config.toml
num_hidden_layers = 13
hidden_size = 192
num_attention_heads = 3
num_key_value_heads = 1
head_dim = 64
intermediate_size = 512
vocab_size = 2048
hidden_act = "swiglu"
norm = "rmsnorm"
norm_place = "pre"
norm_eps = 1e-05
positions = "rope"
rope_theta = 92000.0
rope_fraction = 0.75
qk_norm = false
attn_scale = 0.125
bias = "none"
tie_word_embeddings = true
parallel_block = false
extras = ["some layers without positions", "some layers without attention", "value residuals", "capped logits"]
init = "normal"
init_std_qkv = 0.0299
init_std_o = 0.00586
init_std_up = 0.0299
init_std_down = 0.00359
optimizer = "muon_variant"
learning_rate = 0.00864
lr_mult_o = 0.863
lr_head = 0.0288
max_grad_norm = 2.0
warmup_steps = 200
schedule = "wsd"
decay_fraction = 0.606
decay_shape = "linear"
final_lr_fraction = 0.05
batch_tokens = 65536
max_seq_len = 1024
doc_mask = true
train_tokens = 357800000
max_steps = 5460
dataset = "wikipedia_en"
Each number is 50 + 10 x the weight over its row's rms, rounded and kept within 0 to 99. Layers, rows and columns count from 0. The size before them is the row's rms in percent of the matrix's.

# gate: layer 4 MLP gate, 512x192, rms 0.124, rows 335-351, columns 64-127
# up: layer 4 MLP up, 512x192, rms 0.127, rows 335-350, columns 64-127
# down: layer 4 MLP down (transposed), 512x192, rms 0.0728, rows 335-350, columns 64-127
gate335 095:39 54 45 44 58 39 56 49 56 36 69 30 59 30 59 52 38 51 52 64 66 46 54 44 54 56 46 61 48 48 35 37 53 53 45 49 51 55 35 50 57 52 49 49 58 41 63 38 65 55 33 42 49 50 63 50 51 57 36 12 45 35 68 55
up335 089:52 40 54 39 59 57 58 48 59 43 53 36 63 37 56 55 35 50 80 37 48 41 52 67 42 53 47 50 56 45 43 39 56 59 40 60 46 33 53 52 48 45 43 59 43 69 39 46 51 49 48 53 32 51 75 58 67 48 54 29 52 69 63 40
down335 097:61 54 59 64 56 48 50 54 53 52 45 54 55 65 58 47 43 51 56 40 36 46 53 41 64 57 41 50 47 53 56 52 51 46 45 42 62 43 45 60 52 42 41 62 58 44 30 52 46 31 44 71 55 50 65 50 66 37 61 48 51 53 53 51
gate336 097:42 56 56 58 54 64 29 55 47 56 59 58 52 37 54 39 32 45 58 42 45 41 46 46 51 36 68 55 42 62 40 56 66 60 66 52 51 48 50 37 48 54 37 62 50 43 44 50 55 40 37 53 51 52 58 43 37 42 41 35 43 53 46 55
up336 098:57 59 44 47 33 53 65 49 60 32 31 59 52 42 50 36 38 48 51 25 51 28 40 41 43 47 67 58 64 60 56 40 54 60 59 48 54 48 51 55 37 53 49 42 50 43 48 49 65 44 51 54 56 57 56 48 33 38 69 54 52 49 46 49
down336 099:38 53 49 47 46 78 51 50 47 58 64 61 71 45 70 50 57 62 66 54 74 42 43 55 55 37 47 46 48 61 55 63 43 57 37 48 50 54 43 49 54 50 56 57 45 67 46 53 31 56 47 46 54 62 57 57 58 42 59 39 39 65 44 36
gate337 099:46 33 37 32 38 46 55 51 46 37 46 62 54 49 50 33 47 48 53 51 56 51 71 46 68 51 67 66 52 68 61 50 40 55 46 58 58 64 51 60 57 44 61 53 35 53 28 35 59 48 44 67 59 37 42 50 40 55 56 45 49 61 46 55
up337 102:67 53 47 41 72 52 55 55 49 59 59 52 52 76 56 45 55 49 58 50 45 59 48 55 58 33 56 48 52 68 65 57 54 62 40 56 56 46 59 66 34 65 44 36 40 46 48 49 44 53 46 70 46 60 30 49 50 56 66 43 39 21 54 49
down337 100:43 40 44 48 73 66 61 49 50 57 43 43 54 72 39 58 62 63 45 52 64 44 53 55 45 43 63 37 56 67 56 49 46 43 58 47 65 52 39 42 46 55 50 47 44 48 64 52 32 39 55 37 51 51 45 53 57 56 73 52 55 46 41 39
gate338 102:70 68 56 51 37 41 60 37 47 36 45 57 44 45 45 45 45 55 53 50 74 42 63 65 58 67 49 42 53 57 62 55 54 45 64 33 56 50 47 50 54 50 52 40 44 49 63 63 48 59 53 65 37 22 43 74 46 31 48 77 54 42 65 51
up338 101:59 46 51 47 43 39 58 53 62 55 38 73 57 59 45 42 43 51 45 45 33 51 28 49 59 42 42 40 29 45 50 42 46 43 51 53 39 52 63 63 60 64 35 63 34 57 28 41 61 36 53 60 48 35 56 46 60 36 45 42 66 45 52 42
down338 099:46 52 43 30 52 49 51 53 53 49 66 59 74 43 37 51 60 52 62 45 50 37 54 43 55 40 48 60 51 46 61 72 52 44 42 49 57 32 56 64 47 46 54 45 63 51 52 44 49 55 54 44 63 53 47 44 62 48 37 42 50 54 50 57
gate339 101:60 55 47 53 53 55 42 40 70 38 59 52 71 54 48 45 54 30 53 58 53 55 58 56 52 44 33 47 33 43 62 58 42 44 56 49 59 44 52 78 56 40 49 63 55 43 52 47 40 41 46 36 54 62 47 54 57 54 53 51 43 61 62 41
up339 103:43 55 48 54 69 45 58 65 46 51 56 57 66 60 55 64 66 58 52 55 48 62 31 41 60 35 42 55 60 61 39 51 47 63 40 37 53 54 58 30 57 75 50 43 50 45 38 39 51 53 47 28 57 43 52 40 45 42 57 55 41 60 27 37
down339 104:58 37 53 44 67 36 60 43 53 20 54 45 44 59 53 46 42 44 53 56 51 45 57 44 33 48 57 50 65 61 47 51 54 50 38 55 50 57 63 46 34 55 57 40 52 41 39 69 59 33 38 52 54 50 48 52 43 66 54 58 75 49 46 28
gate340 098:56 34 58 47 66 42 72 38 47 58 47 57 54 51 60 45 51 54 52 53 60 56 60 47 39 72 73 49 46 42 54 63 62 60 34 51 49 29 72 39 48 49 68 49 51 48 55 54 56 63 43 56 46 48 42 53 50 63 51 45 46 51 63 53
up340 094:51 73 51 60 45 46 27 34 37 28 57 39 42 52 52 49 61 54 53 49 51 31 44 48 58 46 47 63 50 41 44 53 48 58 55 48 55 35 50 58 41 58 43 21 56 59 49 44 53 49 56 30 52 52 53 52 44 51 44 54 56 69 51 74
down340 101:36 48 53 45 66 24 58 44 32 43 54 43 48 55 47 33 64 49 48 49 32 49 56 46 52 53 66 55 40 24 63 54 61 56 47 54 49 48 58 44 54 44 39 45 51 31 44 72 42 53 54 57 46 66 67 60 52 51 46 43 54 46 77 45
gate341 100:42 60 40 45 46 42 49 43 49 68 39 42 46 51 66 53 40 44 54 53 58 49 41 58 44 50 51 45 34 69 60 51 52 57 46 33 47 31 68 47 46 54 46 38 45 49 35 52 42 44 36 55 50 41 56 49 46 54 30 64 48 51 57 43
up341 106:60 40 57 43 52 45 43 41 44 32 54 67 52 46 38 38 65 60 28 36 48 42 67 55 56 61 48 55 56 39 40 39 32 36 35 46 58 39 66 52 40 32 55 52 58 64 61 47 49 53 45 48 54 44 35 36 51 41 36 57 63 29 40 42
down341 107:54 47 56 37 73 32 37 55 67 46 32 48 44 52 38 63 49 51 34 61 52 52 54 35 48 43 48 58 30 49 61 40 33 45 60 39 44 56 47 43 39 53 51 56 54 60 31 48 55 46 64 51 34 52 44 50 54 38 59 45 42 43 59 50
gate342 100:52 41 57 61 63 50 45 52 55 44 49 60 55 43 19 56 56 33 63 51 52 28 52 70 51 55 55 57 46 50 58 62 47 72 40 37 45 55 44 61 72 59 39 32 51 61 66 39 54 59 47 46 53 59 42 46 42 57 48 41 36 49 58 37
up342 102:44 48 48 55 47 50 57 54 44 49 29 54 63 55 60 45 56 35 66 42 48 57 52 58 54 51 45 61 49 50 40 45 43 62 52 62 46 60 52 36 40 47 38 58 35 50 49 43 51 41 53 32 44 50 59 45 37 56 51 46 44 42 45 43
down342 102:71 55 31 50 54 48 57 32 49 54 66 51 37 53 63 55 41 83 55 68 60 63 32 40 44 45 58 45 38 52 52 43 53 42 47 45 46 63 49 42 35 67 67 65 53 54 51 61 38 48 46 46 60 50 54 47 49 42 74 74 56 48 40 71
gate343 099:51 44 54 42 39 32 40 61 48 48 67 57 34 35 64 46 35 53 60 57 52 48 30 39 61 38 39 51 56 28 52 54 46 43 47 57 61 43 66 58 55 64 42 53 63 53 46 40 50 25 47 21 43 52 33 59 46 48 56 59 36 39 51 46
up343 102:63 42 45 50 56 66 58 49 60 47 48 32 44 40 56 55 42 43 47 40 59 56 77 56 59 49 62 55 39 58 54 46 43 40 42 37 57 61 38 53 62 53 64 46 62 61 43 49 63 65 37 43 57 40 63 52 63 42 44 55 43 44 40 58
down343 098:52 52 55 54 47 44 56 46 52 51 49 62 50 49 50 51 65 38 51 27 56 47 44 63 58 54 51 54 34 51 47 47 31 57 52 43 47 34 55 48 24 32 60 65 36 58 47 52 44 41 45 51 34 39 61 43 40 59 58 47 38 59 43 52
gate344 093:43 47 42 60 36 52 32 38 42 49 40 36 74 57 44 53 39 20 59 42 47 49 44 49 46 44 58 35 39 43 26 48 49 52 50 47 48 58 51 46 66 42 57 55 35 63 55 58 47 29 51 51 59 27 51 47 40 52 44 48 50 41 59 42
up344 100:36 37 53 53 36 49 58 38 35 45 61 43 48 59 63 29 46 36 55 52 44 75 43 33 60 63 46 73 47 48 32 52 51 53 48 59 45 52 36 55 59 37 44 62 41 42 49 43 34 35 46 57 65 61 57 42 51 56 50 74 56 36 53 60
down344 100:32 47 65 58 28 46 52 38 30 50 54 49 53 45 27 43 47 46 51 29 40 59 44 42 62 46 40 62 45 42 51 62 65 53 60 56 52 42 40 53 57 60 44 55 43 46 43 52 66 31 48 44 56 52 52 57 57 35 42 68 43 45 58 46
gate345 103:60 33 44 45 51 54 41 53 44 40 40 49 54 50 60 36 49 40 60 58 47 49 35 37 27 43 46 53 56 40 50 54 50 61 60 53 39 46 74 50 54 41 63 49 39 52 59 56 51 52 53 45 54 36 56 50 34 67 40 45 62 43 46 40
up345 100:50 54 52 28 55 42 34 48 62 42 58 43 60 64 45 46 58 57 49 44 49 45 43 48 55 46 51 38 57 48 38 59 49 60 51 58 59 54 56 47 52 19 57 45 51 52 58 69 53 42 41 42 47 59 62 48 45 55 44 72 55 57 31 44
down345 099:34 43 59 45 58 35 57 58 33 44 50 46 49 23 63 61 61 47 38 53 54 76 60 41 66 50 53 54 33 40 44 53 46 57 43 51 47 62 44 39 42 59 47 67 47 57 35 36 36 52 48 59 33 52 49 38 68 50 39 33 75 48 47 58
gate346 094:45 56 60 47 62 62 32 51 48 41 66 47 36 57 54 46 45 43 44 64 45 55 56 53 45 44 45 65 50 56 67 39 38 33 35 46 53 55 60 72 53 41 47 64 63 48 56 52 45 58 56 50 52 30 61 57 45 58 53 39 38 59 45 51
up346 094:42 46 61 60 62 82 50 37 60 34 59 27 69 42 42 50 34 52 64 46 59 53 57 47 73 37 35 59 60 66 46 51 66 59 50 46 67 65 45 43 61 61 37 53 46 43 36 62 44 48 50 46 64 44 49 51 44 61 54 42 44 40 60 27
down346 097:44 59 57 44 32 36 55 56 38 69 64 55 55 55 41 42 44 48 40 41 50 53 48 41 45 52 62 38 52 63 37 50 47 57 52 51 52 56 42 53 46 86 58 53 56 58 59 55 53 67 61 51 45 38 61 48 41 48 44 52 64 55 44 43
gate347 103:31 36 40 64 44 58 53 36 55 41 45 65 73 54 44 47 57 49 53 67 48 46 53 48 53 47 36 57 45 45 64 42 67 43 74 63 36 59 57 62 69 47 45 50 59 46 58 38 37 47 52 59 56 52 35 67 61 46 56 55 37 43 40 53
up347 100:54 34 53 55 32 43 46 44 54 55 47 45 64 79 63 54 70 53 43 50 53 44 49 50 39 62 38 43 34 51 36 50 27 40 48 43 56 50 32 63 46 36 70 38 40 40 59 51 69 32 49 57 53 48 48 51 37 39 37 64 65 43 53 42
down347 097:46 51 69 68 51 59 45 52 56 44 53 67 52 27 48 58 52 43 70 45 39 65 59 45 61 53 57 60 47 38 71 24 84 54 49 58 43 38 42 36 42 58 58 39 52 51 67 47 36 50 42 54 50 53 45 56 76 41 63 49 37 51 38 46
gate348 098:51 53 43 67 31 34 40 54 39 36 46 43 50 44 45 64 55 66 27 50 42 34 55 43 49 56 57 58 75 60 55 38 49 47 47 56 39 45 43 44 42 45 39 49 44 44 53 60 53 68 45 51 29 50 64 60 43 49 48 37 57 53 44 74
up348 103:50 42 46 53 45 65 51 72 45 57 50 47 58 53 53 33 47 44 47 73 50 57 47 48 48 49 50 35 53 69 38 46 45 49 47 38 53 58 28 38 57 52 68 44 52 55 63 40 73 55 47 25 41 44 41 77 38 45 25 44 49 52 44 50
down348 104:59 73 55 65 57 42 66 64 36 43 57 29 38 54 42 61 53 50 51 54 61 41 59 47 29 30 46 42 61 54 36 57 48 32 51 53 59 49 51 38 57 45 58 69 47 55 52 53 44 46 59 57 42 67 58 52 56 45 48 42 50 39 41 54
gate349 104:54 46 59 35 42 41 32 53 58 54 51 49 46 39 63 60 51 46 59 57 36 31 57 74 33 51 58 57 47 67 69 63 51 48 68 43 53 44 53 39 49 54 42 63 61 49 55 46 44 39 47 43 48 50 53 50 42 61 60 48 42 68 47 46
up349 099:53 42 57 57 35 47 49 27 49 40 54 62 41 61 53 64 70 60 53 39 69 51 54 38 58 51 45 61 50 50 31 59 43 40 37 48 76 38 59 38 43 50 49 44 52 57 44 66 61 63 46 64 65 30 55 60 55 49 57 62 42 46 39 50
down349 102:54 43 58 45 51 59 43 47 60 45 55 47 30 58 43 61 51 56 65 60 66 51 39 48 38 22 44 48 57 46 53 48 44 54 68 27 55 36 71 53 54 48 30 44 62 54 48 54 41 50 37 37 41 54 45 57 61 51 29 62 62 45 51 56
gate350 096:49 48 48 41 33 47 64 55 59 50 53 41 50 52 49 60 69 55 34 61 26 54 31 38 62 43 54 66 45 47 48 58 54 44 51 29 50 44 52 57 29 52 48 59 52 54 37 39 53 31 41 64 49 35 49 45 53 59 54 35 49 54 71 52
up350 099:37 59 55 49 54 51 52 53 46 43 55 34 57 39 74 40 52 36 65 63 59 45 63 44 44 27 45 47 44 61 48 56 46 47 44 64 63 51 33 47 46 57 61 57 49 58 44 32 45 60 48 23 53 54 54 54 62 60 51 77 46 57 38 47
down350 098:55 49 65 54 45 50 38 53 54 49 39 52 34 41 68 46 45 47 62 62 67 55 39 61 52 55 66 37 60 39 46 46 42 46 48 49 50 62 69 21 63 38 51 45 66 58 42 55 42 58 39 33 58 46 37 46 39 42 60 42 55 56 36 49
gate351 104:46 45 38 64 54 56 30 46 47 62 41 52 56 72 63 56 41 59 51 58 34 32 38 60 43 55 58 42 48 55 58 53 51 52 41 41 52 51 74 51 58 44 56 60 52 43 68 48 46 55 52 44 42 45 42 48 53 34 43 50 43 43 62 53